config.yaml
hidden_size: 160
intermediate_size: 640
vocab_size: 1976
parallel_block: false
init_std_qkv: 0.0523
beta1: 0.95
warmup_steps: 200
final_lr_fraction: 0.1
batch_tokens: 8192
doc_mask: false
train_tokens: 81900000
dataset: "wikipedia_en"
Each number is 500 + 25 x the weight over its row's rms, rounded and kept within 0 to 999. Layers, rows and columns count from 0. Numbers have three digits each. The size before them is the row's rms in percent of the matrix's.

# layer 3 MLP up, 640x160, rms 0.0749, rows 556-599, columns 0-159
110:492515459537478494491473507513490558569489531493515520531495509561474476494448490484516458514505488500439467549511457513466465507481478497514523460490501530479485523491541487491529477518524514476486490466558494510504509493486497533436466493553462530504453495506499481496483523506501491507479498499505473468485497530464508522512477510490503511495479502527471506513528457469508478516554511451510511513508502515531478499528521515497526530486502523491544478469466522503470504511518515
098:498489484482522487501515496504502528486479496516500538498503505492475485522531487559530458490473487460483515509466482495536487474524476483568488533512455465493535479503480514510449497532497491522552502495505475536492528474489517488457504538475537469473503503524502490510513533479475534480495477462501499459510514498502508485470524510481554470481543476535515532504529552513480497504530493525490532521514443481506473447496538534496530554514512459488493513481453484530524516523506512
082:516487472474490499445506493513500505491468457511481509510480495525548522477475534527491493495464499477453552533507508488544526492500503517475548492529490522482473458478477524491489496523497466520488522508474520516493475450540560513496491532497499524454504508497518505495537507490500512510502489500521510448494500479469520465533509530492475495515538556481518487492520430528495469501513497508498522546538509474508537506503496539465434525492500518528469489453460468511520476519478514
101:522503527467557462540479504546533464514473490537496534527464472498513521491489519488475510477533506481484485451467476489525493520493496519482537497463460483508492508465524534496525503500482496505481516544489478496474521516486491468509507474500514423471478496494475491554504483521473543491481497504515479464491539562492483487515535550507468529540473494526481529497525553487504532485511508465466477496495500500509480517476542536496487473514485504484502498450536510501460481505479525
099:536508467472511542549483503475467524485536510511488504504480487554467454476514528509513485506448498505467469500456511509498546472532486523551513553540474457436546537506524502473499510468523524498478503494499500461506479516538469497491533475506507513486462480530465486467500513504481493491534498504479479490521451503525514523530481513495540474485492473503496524538494472510478525493510526519457503506497511501519498510519504497507478491517503506476523471521514474524473534522555436
092:507519500495420483517528519465448537485516485484521482534535499492491485541512518487494481480477518539489475454472536563512486500476464477541497497497493530525511514525510440526468477498494511469524481493516495555479482516472525449480463464498507494495514490484510470481505502516545516522516497483511500499491514460515506518496494492531510470496536478515535481480505481503557506497440521523538498492498476538517510537501467497444488499483522529481534507511463487474488477520461519
108:470516491511466489486483499499501503494495544513522477538484478463485521500520511451501492463431508522478465550516530516509498502478465486526483515501461464505471542459497539485537471468528530510536504539510468491489518549511516465490512492490465569517500510491495489531533490486497545543507498506478459495502522459472537535526435484511476489506529510535507492530502489492505520469513520479470489493544475491466469487494530498536490521494500521520500481495529463522516529510538477
095:477536434504477487511501562484452511525505481496512453501477553516483493562541519509527520551448490502490515483520532463489485421493508498447489485493544511493498476528500468468519500529510484476508484480481486497499544515496529459490492480509481470494490502498493465492522504507476512494507504498472483524505496491520522517549494454461501510498553520473541494482555490466519497453486482519481496551490467488478482488494469497507514533507511482503504507511526530504481539494520499
108:545507462514493471486494508555520530500490509492519526488458446502479526463522504422516495521497486519511463498528467477453484536490452515524491481464549521517505482495516508487460503469523510498536505523491467511496499493511518503497501511503447442543466479477567538501475444501512514508524493514530537525516480481480542505503524505486480545543499493490494515547522521513497484488505503471499460500511518513490494506531485464507509475539469509499499499493524524483504450495509529
096:486515468488490494460485487505528532484527529555455433503480510510525512506497531513514493504520454490517467519509517527510484463471464544449486520492503545540480493460521477484513501509522510482519482474517507463516508477479488509534506483484516448540490490477507512477504530508503493519483479524494500502491522448485531467515500533475496505501505477547509533514482477580456489496500531526514490477493494494523469521500514486479474470493518538452558533515461491482495463516492454
109:494531497498490555543489511506526477485491430512510518515488488531516499463532524506455490487481493478492507455487552504524521534518467548502541478523534512507495479480487483480507480527488474518452493550495480508496469478519487487477531478491493543497472462525511501479482526509511506499561446493464493523500504457491568447511501482533502509474515528503500514507521444496482507534481502508470528475514525499476486466493524493545447509465482509520474486503503485497463491509519531
099:496494498497497496532501480464521490532504504523508481504525522489477507488451540494485493525500464530524484444490530518499553462480457495487495531545585507488473475476477477524489441521492476485533525490518471513488540474470518511529510486489531516544547470474495522498463507510444507494544507531451493458477487515474548451495509502481473484511523466533520503487500497525479474483506490488512467479497511538518490512470500511528484497503474459518548482510512518488499494477512532
092:437543505462508503471516523493511508492490505526507485472540554476507556482510508495466520505525473481461509497479493502526540462463516519476497499491541443450489504499456515512492532478529472501488504507479450468528526506526505456516520564507542474531485506518473469477467470531497508476501504507490502485455515524482505469505539538517494485536544492489518500507502463506473514511514514540497528492493542525527485521473465476485520517513502498495506487507552503442512477490478510
087:518541511500504470496514508472509464498520493536497509523491514514516487491536540440478487483521470485482557473477464541492490522509509484482545516522511489514502534490483486516487539557466509526488521523495481475445519479511442459504489500494513497498506484491495446512486525467480501526487546443491484441480479494520503454527569462524512485500490526549523489474526486529540507547476499527480517506469503500511513479519503482443489490478508506489487511495458522508516497501528505
105:484499505560527477491505492500510534508491450520491500520484518509468517521494527517508495508499503474475497481480498536489560500500523506450508530474470496448513518514518496527478500543461524555498479501471506474482498494483452511506530443523506501493505555478477493473531458482505502460490485494554519455499458509486525484491477517513505524539464481487552485500430471527504504533504496503513506530514495474475527513493540508524516509502494514454482512457438517504496479545508528
097:510508488506509487500489548515477493495488495474487493537514525492479526530482491509507471490505500502498480481507486476479485500482472493471479458487519541479491532492543494517552462513504513510493496519523490511482512545544525527541472449486481488505496468444546458507471483532524511490483491524539487453491494513471496505491486469520482478496486503490474511571536531430477517554508513522482488459491506520510521508497512536489529537503502552473537521449447498524476456535513506
106:486481488510495499457528489527495488467483513517508459513466474523479550515491489519507521484488552473467535470473536550461505511510522537479485483510490507523444523470488518504459527504494536458456489491480452548549531501514504467501489518486490478527496511491499475522525483519495517462501503538543480529505487536510473477543497493489521466496518468503507501499483518496530457514511498524469484533481535508525506518508493456462505441484478506496500559529486487450503492481505547
103:486489516507511476477498530492486519531513481533489454495478485528483462505492473471516492474462512514475549535487479474463501480480507520499519495505510503465452463528505497519484499541552537464484506515505488543483525534487550499509469461493549488498521492484518495497448499506495486472487511544512530537445530503504523494539488502450478507480472495540511501545513525489527515539449474495513508534516507549519483505491561452522499516516488491496513475502449488526466499472478521
088:473529497500512447459509515506472512510510522456515466500580472547515515474463504505473466489529535509516476481520434501449522524537466505481492522488505530500465493500523495498553532520492524546513480493494514461464544488501499514519490482508501538536476498512512516516510519483504487518463492480514502509478505503532492509517540495512505487483440528523507488495530508510495509522529463503499507512532512470467498468521432500533501447531425499516508522504496515496501515496516477
098:487471532514488460482515534556513510494516498508546513484507566509488491472548550482499479474486463497496532482539491552484502523476516550534503517481488463499507515493503487479475478469472498559511476490508518521532495512527472484484529488479503514523466471490503492511481505473476539482532461529500466463471494507539513493464531523515533533504517488489502484519494519520527499496479472522552532498452481508527492539528490471473533479535442495489480529489505534461495514530483526
086:512493512554504515502469541494458497524486529537503467497502453488503496485513535474506509493504516458473558455516477459519523517513514432489500533497480519467539498478471509509508458490503497507507529469524532516421494507482460477507527509517500499505495513508495475491502542483474466516511487547540503546494499477503538503461471490483487480547497494503479457539444474493498492517500479489489498493505543454500490494529512528523520496516512450519525532466499472522491533479530497
101:456510475523541524497483527517470483470490512521493503523458501495537507517481523477545532489508517477472463474452485507501552515476517495474490480535465501574494505485436510487490443527487492529481494504493503537475486518502505486524486523500537516505528453472437499494506516511501513469495531509463471511479527455505509482542532494534454533510514492506494495504512535507509505485511513470498523458514484512502542460521517481506519530527442519496521489518540496535507480506477542
100:454510500501504506518536489493497455468508489478492517492496524540496528522460533533496479484502465497520473475498474476498516453492521495484502505510555516505537450482480462532493505566512500515494479560483484470517484503521545483497480515478463502492495466544525499495473495510479510476518490511486535496494487502503491502522495525509509544494528529448497496502484550451540485520499500503472510474472528516505490513543513532478478460576510471528464469499492449512479516507528554
092:506469466499503457492486504518536454527517522510488515500493520503508510490523488537493494514522485512481496488552476546504505480480509529527483537498473477500502479498443482454519498495491482490474530448465485512531459489527460536421478511437529508515496487505480495502500496503475517504466517479560485525505549502517491565509519487509506506532449527499547524541542510516506465505488468504491511518508475541518494458519473489495526480466473506517512499472513522469491510463490473
106:527447456514514508455470490520527507496509495494487485506475492506532516519510504516506510531508537519482406456472489504517520527508478525466474487477471495509525515439511512495492505548519459545526516506484517500517513481509486479479472498512516474546503518504471518519528467548470521486503513509500521467476530491514477530534439502499483556510494520476506510478483504522491534492458542516462523545512471491493484501490507486476520511528509493476461505487517509539442525540482517
106:534483442527531518525479479482484518526493531493535480493515502516475482497522531492492486492459480502494514451500474504499508523492518451465519552487526511495500518507490552470507542481492511479553498522502473534543450465506517498490531480482486491445488444508504541523492476479489520461480467520533489531489467491481505525527512488505498484530488488468532523540492517532536523469484512521528465519425502483496559488504510492488475498517478525487511476532476483490481486546510475
106:519511505536481521487487505507484510531513540502506466547485520483501482545461503495538503503481493516505479502564491527493508480505497523470492501517503504499548513480512522480465486512518514498495460522506463523455514536497516508504494461465487519462517492494512450479477509500535508461462484530542504451516482487521492490520479451490500514512515449528479468494468542522505555507481503476502485445485526536483491490504558513460498542526508460572511485504490462532470512505531466
101:489545493469440493488502516509486492475536523482513510527521515495501486503514531525502512515505503492521513524463507546485463480510513509481501484482496495488486536522482537512469505499490485515495499478504490445475520530514505516564490510543502457520461527467498504531536465509456490444511527512476492491454506544514541456542493542498491534492513479475528528445499530487420497501477511503539524539531503451523473533538460499498517512516470517508508529494504491493471511477513497
106:458532478539556542487474464446520537496495526462504499513538478502502513484492508489485528500490490505546482516498526543499459533500490467484528526472499514502506476504489487483496486522523514522496517481500515490518486476562503480453494473482517495490508505521488482527531485506537475517458459470526528531521465496501480553507446535507453486524520513517481491515448494467460515505479507534489500488502501448495475487566500519443514478511463539504490492537504501498485459512501489
104:463509510513497520515466454506506496482507560452516464480498482519522497530522527435537512471493490506443525463508525512502486530449464523517508537506469480530517490515498518488493526469515520470516503516475497515505507460477502494513503554457528482497503516496482484494506462442553510507535471485484527529515526515485515514466492488476502522496511529462480518513491537519470555538527491518476516506494513542457506471495500466509533490504484527485511456551495495487517495507460543
105:508486515538476484475497516510484512508519465481526473494478502484473537515526515502471485536461506463450514525516493474493527476514493485509513454501515563496512548518472526511470495477464496500538499480521506540501529468523447507479482457509500472466471519437536498522499467541507440487485498498505499469484499523511518467516540515474515451494468495503545561524543494523513522515477488515503481535509472461461488493515487502537526529513492474515499481510525500473517552509514485
103:521509493473474497490534504430470500490497485481495490488491504504526484506515481485510534492473505451494471529466512521506551483539553497478539499479591515536512491495477529494471460467543491506521525476514522460487449501546513541499451537513464464455478500502502517524489512535504497482511516495490472504479520505495477512564513508525496519491504506486487480507517516492518521515469461479534535539483512481512473458524498489513523501490447517456494516497502490499536539505516521
100:515482488504543481462540536506472436511486510523470533452522512520534524479501510517535538531458500526545465484489510527501464518483505479493516486515476508452520501512506518459522541489464531492479482493484500558458487542522492495474482487497506495526528524469520522498531476520525503494548463531534510548465528524505492480486487539465481510502511522486496489470522520454495500489504475468570536496501507479504482500506519465517506507540500501524558478511510512504494519498458498
102:488465491533533463463484508515473512470463500498514548512506515525482518490489533528472513519503489504474473483490512504481505494464488499539524537554479483518523481518472505511502545539525510486503535517489465516498513484462457537430496510498490541521525499528479476525477516481472486479518512457540535477532493485508520467518507493474523530508489522520510459478465435491490520485533491543503540487525467505473507528528514478498538498461460471476486541489503472494478474481527543
103:488521476481510511502468512518468502502463510555462499537517459523540491516431478485506502507506541498510476551500499545472528527533458506518512499479478486474517513506495475486504469521543559520503538495542508529454460478493509510465529513497513506527524510482531535455509518530536493514463502528524524488490521498522471514481482472492506478481510459463470445528509478503480465483506504511455481477495464484480444507516509526502501485517481475493534489499476484503486549538490485
086:513532448509464498503510507529503502501490489527499447507452509499528490495514521458513464514476484493525504493510523499490517526514531493514504453501457478509498518470505446462558532479509514499484473498534484504465538486485513501514495487555504504545477523496518528450508497479502517498465483499506530508474473473493472466476465517473495517492514505467551543508517559498537517490518455502539541515538439494469532470529493448512521490513530505517477491492536517472517503501539473
091:513487512527477495523491517548466481499475455435495484481474523535478497538500511508540485498519523506511493535482480490497495546438520509480493520533504513484515514528485526481526483502415490519501494516445508481495505471473518547473572488486524484544515546544494478516484511470484492473495501489500492454485498451519493503501529515467496553484499478478538479502465483505533512504541524442498498496494490489482482492485510497526533527507484533495504494467497473498517542504512532
071:525529479485547552467472518496502475506486467486505483500451473522533529517498495528500511515497531490465504500461499491483503491510530458511498489528523533471527432519469487475530518498481482524506522514481479465501482498471465505464501499479506511527491522509490534485493509487511473450496434476477538484525477505513509502484499524512477548536453532467502490467478479548466516518574497511566507508490519471515494516453505458542513464516511506489487507503473487504530518481491516
095:471478493464466480531513555526451477509492522573523508544506524507462501507515525522462543487452495536488493480532545495464503517526518498470519504536505543494497514499526485526483492516545513487521504493529504475478518508504491560483502486548452498463526508529550484519497500472531472474515484509502504508511477485483514509559486493491481520509453499455502504459487523508473506472469518506467539497488461456485493529493475508516536484505495497489487512456479512447497497505504481
100:485500453521522490522520492527501471473469480493559533471459478523480467548500482501488527499539475480479476509493538519464492511485483504497485486515487505487492479499509512521484503516538480531476535479528515460529490475468479531476479456514496483513477509538527513478520530489505569485552481531498547508466519489457464492444523469509555489512538477504494541472517507522473490489518486513468496502518497491463462512511523532503486559511510504486481542474491521479534487511541519
097:464520495509527527525530499493497514515517512460475552496478499525510513486505525525485438503501494500537471519546438487517511472511493534509543532516475511432512484477514468480511522545492491482484532489531495511474547482529493494500489508478493497498495502463510489555474532512450487525477515508496503515511484508498496497503501444487445484534492486523532467510517476447535514456521552472461513505536503516483472448489496501463504546525498475510515496492496515460490490525540500
098:497473535527531520496542509505498507464504519463497534489480491496528458491521499458484572479496475507456512512471540516500501524499519504460507502521496525483511470484525510523459466528505508473504561518500483499504490499501529522543540509502511469502499465529435464473498516478529476509528463559479458515537516487457495488542531496501489509440482529510539503530506506501514472471516516474516461501523503519465479456475474517512497506541482503475496487478520477511518533485469474
101:516501462481494503517493520451534511541510468535483479516517490539493494523512510503470490473485509504563534523492485485495495487461472514523510503521462466469523452519468499498525487548478486511536487471507501492501524485502519512502508510533448501558503473504498520517496493473493478495514510476496488535487545460468476473504546486492476441476489493484484510559534479491458523553536517473486528493527503479496478467475534483491492484562547507496484514495502530450495513475503547
114:490417487513463515518473507504526522530471533482442469475500511461481472524494467471534444462518502536515460458483469481505512501502472550503530534523518498490489503539509496509484484516507564516516550552524495517494500513507523514481489489479475524512515507517494524489504520490516495500491469479532516488494481524476488519530514497531499521499472475502484479506530531529476480484465562466499535493505503485530498516498489478503559516499527500474518441525477479511468476522540492
# layer 3 MLP down (transposed), 640x160, rms 0.0749, rows 556-599, columns 0-159
107:495537437483514487493514471471518555497538511481513510536514505517535449530490483525512516471501480494501500505475498491533510479516483503491511461489471453504475517475490497517506489487489532425533513516524407480484505455492486511450524518506508477469493499495517493501467496512546502517508557520520474510449503491488510499492478483495524508507545537499469496547496498487504520526480514491476500464494527564547491492521525492510464502514507526523464530521535468492514509528482498
101:503435514512560468521528505473449490549509449468507492494514469499487462542503471455510513516490477531468481493496479495449556486488528551467529514486546492514488451542522500492495532495518514533503470537489487467489524499509488505495523532476494472502484504542476485468461498499515542460491503502499510537497487511540451499474513495503499524480510505463482494505524489476487508481519500510477474482471527526545519487541519455523526527481538502482482475472519512488475494494492470
086:477456421519533478542453500507542500533498508510509497495506514483495487503479523498440483463519520485479463527540492479471524509518511501477515501502495495484541554466473536506485547501526525544549496490448470513497531480473493479507496455508480465500493516491479487513514565466531440498514457521476502491504481501510522485522489480524493489472518479506489517505498468544472496510465495554543506519517531467525491478518479473487496481488484526518489477518534479519508496491519518
089:509522530510506503494578493478506502534499514501483473548494499487473504466495521516467513510515505504524485474469490459497500508524524509472498499517518451515513514484492510521504478544482481521442549511502511525494501493494486496468508550516482498517516429531507530454453513502499543538498461486484526542531465508481471545497442522516501516522535487496475503467494474510467483505506453494528496488502470463503511491490511441466525542498532518507503473516463510529541482507490539
098:544488505506502458476494494519503512500519507500472494461542529518518579478459521468497517526528528494513475518426488486495493512488493451525506478514486492519485508516528463520485476527450505467500463484503497514518499508466491507543523552471520515500559477509519481488501538466522546535503503536540491488474475467528489502479496536507478540468480518457497478480526535471502512489538495481528488509488484499459519533473498511504476551498493517507483468497484504481511526480510440
086:530471517487541477497494512514475501485471508539483552501502486481495488482496470529490520527532481562507496498566475456482444482444530512491460476511513526494496516502508497468514496521513487517464513528513509534494472541482503489527504532479507507469563511494475550510516478520489525492494518448493507485479466496507523529529509495484467496511492483504491496496505474506444513502479464465513557482460533489464493477530481524528527522509479496478449506475512524520518517438521481
100:478537497490496472470485524487497491458464484455506538501513446507524502484491486439506474509508527501473511510511484512530537486432499535507531464524528484484502492513541495535500475484492476512487530519524478504513454511528515471485541511512530496476470537487489518494487488516486481474507567498513513507488447527505487565465507516482504548483453499488475497466544473471486549483479510533490506497509509475501514523516492503518510530497544508484478531500491450550487536524488467
094:491511505492506477475484478498505481472468487500492487494520464548497509526505506509532461463482522486537496498525470479529511541502541502510492473517518548499506478521460487515490529480525531510480466518511464463539527495532517488461431514521476501549480529499536503446487495494512529471528487515445535515477506476521495502502469452479490566516513502487523521465508498539484500511505468449481503480471561489537494512545505494472520511483485548473482468525517471517481498494521507
111:510487514540522495534495543496459486482513515499469496486520514513506488484482479451491491453515533494451544501488501508496543468448523478526534480495461482512476540515467476487523504543471508475480486473528461507491486504515544519480524485493540481474488503496454511474503518514503481490449474522532490485488482445488537498505520479511544511478530541528478495529532456468468514473516504514532485530533505516550478504549546523520487538518522490482484515480503489529523498489458479
097:516463506520508460531526521532500481511514495474480506499485506475530530505539474518474521520464468456507508518527451529492505521499517522526485477523469506487506459484514443520478517505494510480432504507488547504519492483516477493482489493510555483520520473457541496481461519496482512503542525485500486468516497505479509520501516518472540512522507496543519468473533526533473475471516515443482473445494495555492514486501511515520509513497470564453464527529488468493513477483543488
107:507506528502526506544483488558482473504510485468528476481500512481530469502521500474506484538528483434528481444476501501535504493471527574498490578480499478524502476515504473493508496477462522525497524497535533515543514458493496477490491472518524513484476524473499485502512487535492486532522464504446476485503519531523511501474502481511502522515435463532502518508501493493502526475492476528557460472535506483465503556490475471509479468541491504493500502485503511516481525478496497
099:470534485466516458506508538498545472525511486485498506514520541524476470494480523488492522554532510459520488491517537517489497493504513487519537512470515484511476514481479514470506481511507517516526487500514458526548510504499453495541493471478469506469485543465486551479487563531496554505478477489458486492540490500459526509538550499473509473479458438472536521552504504479495512487510513467509524529491474512521488504507486507519494458478474516504513535496465470492458499495527493
091:517469515504467531498489534566432474516501508569520521473479475505495473489479499504507503497495478510534500487476497493500471499459502482535496524498506467474508533476464487537492529485469486510560460514527451504480500492480473499519466538486506564494494519504481500552521515478458501494476484483481528458511491488511489510520512499487507503473456490520528501474527464507522511503523492493499529494461497494510499534515471482545444508500545473522468559489495545502487465533516499
092:503502519504566498480461536451493466473503453477463495473468513531518513509484449497472514482509491517509494542494476504497482542487515498525449483507505485500500501516494513499550513464500497504508478508510522518501538581461566496540484536530525505522502469518519520455515502497500529503497511488512532515510506515490487521504494502484523511459512503499487479505509511489501517526536495453485492503492460466553426491510539519493498518486488515463483448489481477549525519466469518
094:542515464494514475454485511500498501465491476537538492475449488446472481513509515541473482469490565480504487491562500474511515547517504538475469527494490530493512467462495509443514456509543477523506502501516498494524485483539528490526476510504493528484474497548473506491460524506514499496499528514519514474536518486491513477516500525553508492512550508479509520518490548488510498491467529489454504482517486526500472478494540505494500447432483489487510524453522497509478506506488515
104:506481471510492492481462502491509492487487470514493544528506523512478504507505510482511530517509475478530509500484521521506497456481556542527476480496517453487500472488531499474523500464483500451549492488521496497467470433528487460440518500505463529486493509506478480503521516507467478507492539496490482491473479491534535485484491530538507534495521566512460496455526514513548501491487508483551478514481500516490557489533515453503507472470534507538478532526511498488561533492521498
094:505508502467466486469477470501487528496545531499498546476490529487514534489518509460484481525524443438509493511492501509530464509478506454473452505498507515494504472509503469526499515549510445494517495512509499535531511509522517538507521492492501518476505487504556489511503506485489476503502508476523489491519540549519454510520469481511514525471473498485523512513487477470457461517586523498512544504515487465470476534488517514495462496509531503469441482508554470516520525482503486
095:528532498500473512510505531548508511466523484490463561476481466483539489501485512465484569492500483503510478429502510464485498515513491460537553528514522507503436522532466462493473497510469514495500510480521488544507470498495467548503491512487532533526490526494438522520503474475505461469503464462518489498499491517518522517492515487519495517515462496505511502449516530521498497469482547516489516518476530472461499551535479506501505477489516450531507499514509502484493492489473493
087:500472494523450523500526473510524479520507502526535532492519494485546540454488531516521453523489480458464547508527494474524535547507459543514487521491492485528549497492490486537511474517502506535466513491504503483499470486485469494479504493474475489513512468508517502514476455574472514473525442488514515538521502563516439514517501477537501483505508510504496516500513500514490474488512481486507511491493438471468527475460486502513501509502507459518492462530511486515459537488485487
096:513491498519489503511467534493501523493474462542508510533510492531540519563518456480520520511482514511493502527494489473513507514491482496504507484565499504522473505487494541481486476488462544530508563512516485476488505477472468447480526492514492528473527483463493512478535520496482469467506517494496489520574490496514497459537494484474493511559486518506518545501525499452473481462510521458529465519482469518514480523531501518484541488476513474492508463453470486469501523455515494
088:481512533472510498521506507519472460512519510480439532522485494508463453505489492451500511525480515524495504492506461537505493501504515524517531522495511560479478467464498500495470465512483508462513502500513528502458532499456498503553477498539496499487533488507461512521478511536490485535539491495470510508495479499496501474477486527492475484483496492498488453512490513465483553526544504470465550533464497481530473480477513499488495448509498505558521494464489474491587513543499510
100:519513523490489505480515465511472505453454473484504457514496479487546495543542533512524530506505475547507478480469545526465541484493481488485470520531529490520529513519506491525538472492494524502526516492520471518483529455545461504467531501497516481525523470484520500490527503518533491459479512541518525462439481539471499476486507539531467548503493484518469544527530486500502474472506493479494491473501488507526494486459480505504532496482503496457523448503481506489491490543516453
087:494509515495512507502445503456493512514481515517515546474466477524519505497485558425501505544492542512533480470525456524505518529486488505463477500528517488487510532491548507440523494503470462498518551508493534506488527496572462513491452565489501492463483503519513499503498506506460546506478483514454511470488491488526483499462505500527514519505514480507499484504482485510507494517519555501486512508483460507470492521463521523500542513510508470493465511467523521538495487470511477
096:493494537498491543486510492545491479478484490502474505551439488511501488491547464494511509486511477499503534496512497517497484516473538487527474521530540515492493556509556506490461465547510487529519522534471499509479480476463500435527489479525494466522475568520492470474491496526492485515522518467508490520467518488480535508485461510451505457478545493478461466499461476490515526473462513500531500509481518486491504536500519462508517543490504472500517545480511528513498524473495528
120:469511529506442534500501493464506521482519479500472537518458487517525509500517487476502479431518504508466517461464493481516509461517501544490496505488477528491523468473496503523460531568489440520543497511509514504505484508545500497497469486535486488481485508506473486507478533524522548478493535492544532495487489522509456515507455528504496535534519492453526458480490474524506482529495502518473543468478525475528505509488475465538517505522546516455505503484476515522527501514484532
108:505506538476514517484513490494505465497478499471501457498495507533541523519484501514446498525503498487466507524473527509505531500496528478484431510507471479529504494504516455505499485520522527485471473530510514511522488515533454498455469522478547483511466517488515468511488536448467498501483483528527463504540477538492507528502531470491463498528509473511507542470561481501487480479481454495492584465552482522473492516510503526492530501492506529481480551516504536509501498518519468
115:511517510484521446503493519471532476487472483426509502464510527526510531529523472442548485485480525512482449491478495536505533492488480502529473501498513478516454548494448497488546509458530529470544499499509526457538521485487496487465520532519492490520510497511510535507522463476494519519497511460478495529462519498489530537521484530519539485502492530499499507491534491513456483499534478532519511506509493480518514472486474516497487471445514499475502488514557498484496473478543531
093:511485480500482519499476518495433513464501503474532505476507476468479547500454490481479472517515525505491508476531461519527503490497549508478503530536498521466559552482455485528534527487522479550492497536481515463522507488463485518471480480543478499497517508487552446473498518473501485430504523494483515514525490490498511505488543527500492478550486495477503451493479517528529488513528510515512520482477521500500524495444481483486472517511519523477469470487497521483483537450508502
094:488482512498517531523535517487524492470492482537529502508486523519501514558500466527465507475523497478493530489480527522533514451515511505521506478445455491453499496466494513533481518538496520520547471521495515497525486537505498518458491534446483480512551515486495546506532533507454488416494519497501478493530492518507507429509507507494473444464520469486537532470494532467499503507514512502504513481500490533509483485483463496528495502486510548486467520478498519472476479503487493
105:504489502479527511514488486503478542473510489521518502458522460460513475505512479511497542486518527507485482487540516484482485513529501499510484475539501488496504484496484491484490508434493486446509485484491541474533507444507461527521504502483458503512530467464476505509516468479500484502482469505500528516527486480478459503526553495496478487514483501543495538511507493479501471463483495474519508536542535471532520527516499542497504509521532503470525564555485406508539541500508515
105:469485489527502504482484484517503454481498503512474481517539503512445513496459515527486462495491513490497479506461508502505503527481474456549511537511501484540501488532501538558489524502516494517518493539480447501501495507504477475475501518492507502470525519464531481478510517540510522493516514479486475501445461473498472498470485483515525542495529494517490456490448539472536529527506471511545498502518490439479536530499495500444503522531490562492523465522524533502512553471494510
098:496501552469467512463490557464450489513481506500563508485499545510481454502485491482539501495470487533439478500441514524496489522498513527565517531481486456500501512504505470511506489476503533471515522496458540473483497479452502474478526476496556491462516478521511470490541504517484517480503470481517505474517482495526510501500511513514509502527521534484535534493493462526478485484514458475481525513518494509452500533475505522493509488517546524496486512491503482530466500550472500
094:496509532492476525509504484538542533509491486514502494529519488487578481473475479489499506492483451502502495476483518513537525494477516500483488504490468496547492465466529561474507493494549529467512509513485529488471535507482480541514529489511465481480518505498499519512494456467535452492458529482468458492514466526503482502506536494489527484509449484543504471551508540540544487482467535508486509487451494526501515488543545530501485453521517470471486510506490498521477508481516494
100:464493501500535496432493508492443463486475493488522497573520498477505483507495537496505468511487521529538474518560505524553492476475498507500492527535458547519517537473468501472477456511522471478538495499514486533491471535504526486514491443513533537488507489441474503489526520520498502527488478510559485484511508488475556481503524478500496522487531489504481459518488492486467511486491471465503496512535498496479471475508493534488491520484546486553490508511483492506520504476479508
109:522504532459510494493501457482466530489507503478474448489495493519468539527540507547498507525483516500485491455507503526495491514492488515505520525447495494508452520527514505477511504483481518490491466514496533504514514497504514500444539523504468455502547476507486475482538490525507486531510509521535497490494483430465497520523538498536551508527550562491477496520493512513508528472493513496498508506469495494508499536475495524522477508491479505505428478513555478475536435501462493
083:524494487511500518479497494505523514523469511490477455488498530446488496538497514505494539516497494512492505449483510558510518506511500422533527494464520494490495430496488451468479531484515501514504501531506510497510521503484545514546493519465452530503506510485509533500530511528499477486510521490465453494528479509485463474500527489526519537454479505501509475523483540550525497473504522480493503512462516496481514472506498564515540470562462479499501492510476545460516514482506519
084:513423548480510513493483476557491494537473523491495488504479494515528508482454499537475548469550522482489470524498486466501491529480472481515513514509502459473494488497475484544503493545508506487486520500510543461519480533485533506502486498520514496516494502561517519476502478496504478514447510498560497532527445489505504467504472499501507514508551535554472499504516498519477472498483458493505491448535451505520489530485460486475513497508481512523533538520511504481498461527505490
075:489552491481540523465536522472509489472516517482505526473519494522489466524497490499463493479538551485507498535503495537472511465504470474514492555500486535437497538486468485504506480528489480496490456467504506529507481502514500496485503487513497471515483494473496490521434485536548541517504490503496484527517479525540496503456499539482508545511470567522525529530511481515485547476515524566497515527479508484522477477511504509468487483506480513507451471503455508538508495531502512
091:513486511499485478507451504497489492498481496490469514493513508539470488476487486504509482508452524495499508530482479500507521474496499516533459505519505473549531471497528461495553538517505477463489502454494463452529525512504523499478535548561498491532538463472498485490563498518492550498530457518463532490530497491528455509487457499529460465450527535461512471476522487507493488504485517518527527494551488507528483528531483482513483480538526509500496494509511504496512506501446527
103:550498481505524489557508497532511552470530490505449512460521539501475515516530466453491539484517478486497529460496545512478482495515474473469516498495500477462479524496474550444475478474515489501537534533529495467524466489518519527522509491491489476507489506479502478538534526505472508479469458540521479477494457530488536483483474507490529506471459518505507525495483504498515468480519507497500466501454532485550486485538489469487505452530508475494524512533486511532480516530506513
098:506545493483528463472462510431489470460511463501483504515486552516512483517500493487518486526527521482482537483470529505497481553493496499470493525510537481514522487522512496504478478454536478543453477516472530508518478498464481527501564541510513451470513503511496522505514481521464507482543483528472473497491520467506489535490550509520468466474493492544523540523515473471516517510503497532497499481490504498518509513509499469529513495520452554496464468530526486492514509466480537
101:504457538485471511537493477495491558488498463486507531484527513471490513474513515520462486500521518475516533509516509469501505508512519497499490489539508500537498492507501512490527530472510483504486483441481471482471494498448520497462476515525536458514569520497501474504497457502542501472492475480503527522473520491512520503444459482475509522541469520481472543551474491524517520508486449547474507500501499454474498524464527500481497510536530526520497488465457532478501550537480496
101:530534479516510510519473476502493491483521487513460468474484462502521490520512540473533455500522482502497443496503503506448523521520546532519510458465547534505518479525514505493489500485462511526513461502519511486499483444498512529486484495494477467502481453544510537471464503524499500486498494501508490459537517461489493502506508486499487518472496509511524493555471549511509543439488474530490484513485502524515539482536523515519504489504433476507487507515527518487460452479538452
107:489504478457462489518504519467522492470485485517521540515516448476522511473548455532516498487434499499554550524454470508521516501506470507477497506485499489531480518456495512526495493508501457502506468470479477512477521484491510518488552490538476486493447509505539476553517504498539506535526531500521511553468479472499505521474502500479526490466513512463472465509488496546543486548553502514472480491492538528503506457532503520498502508465519496491502492484509490495521502473482527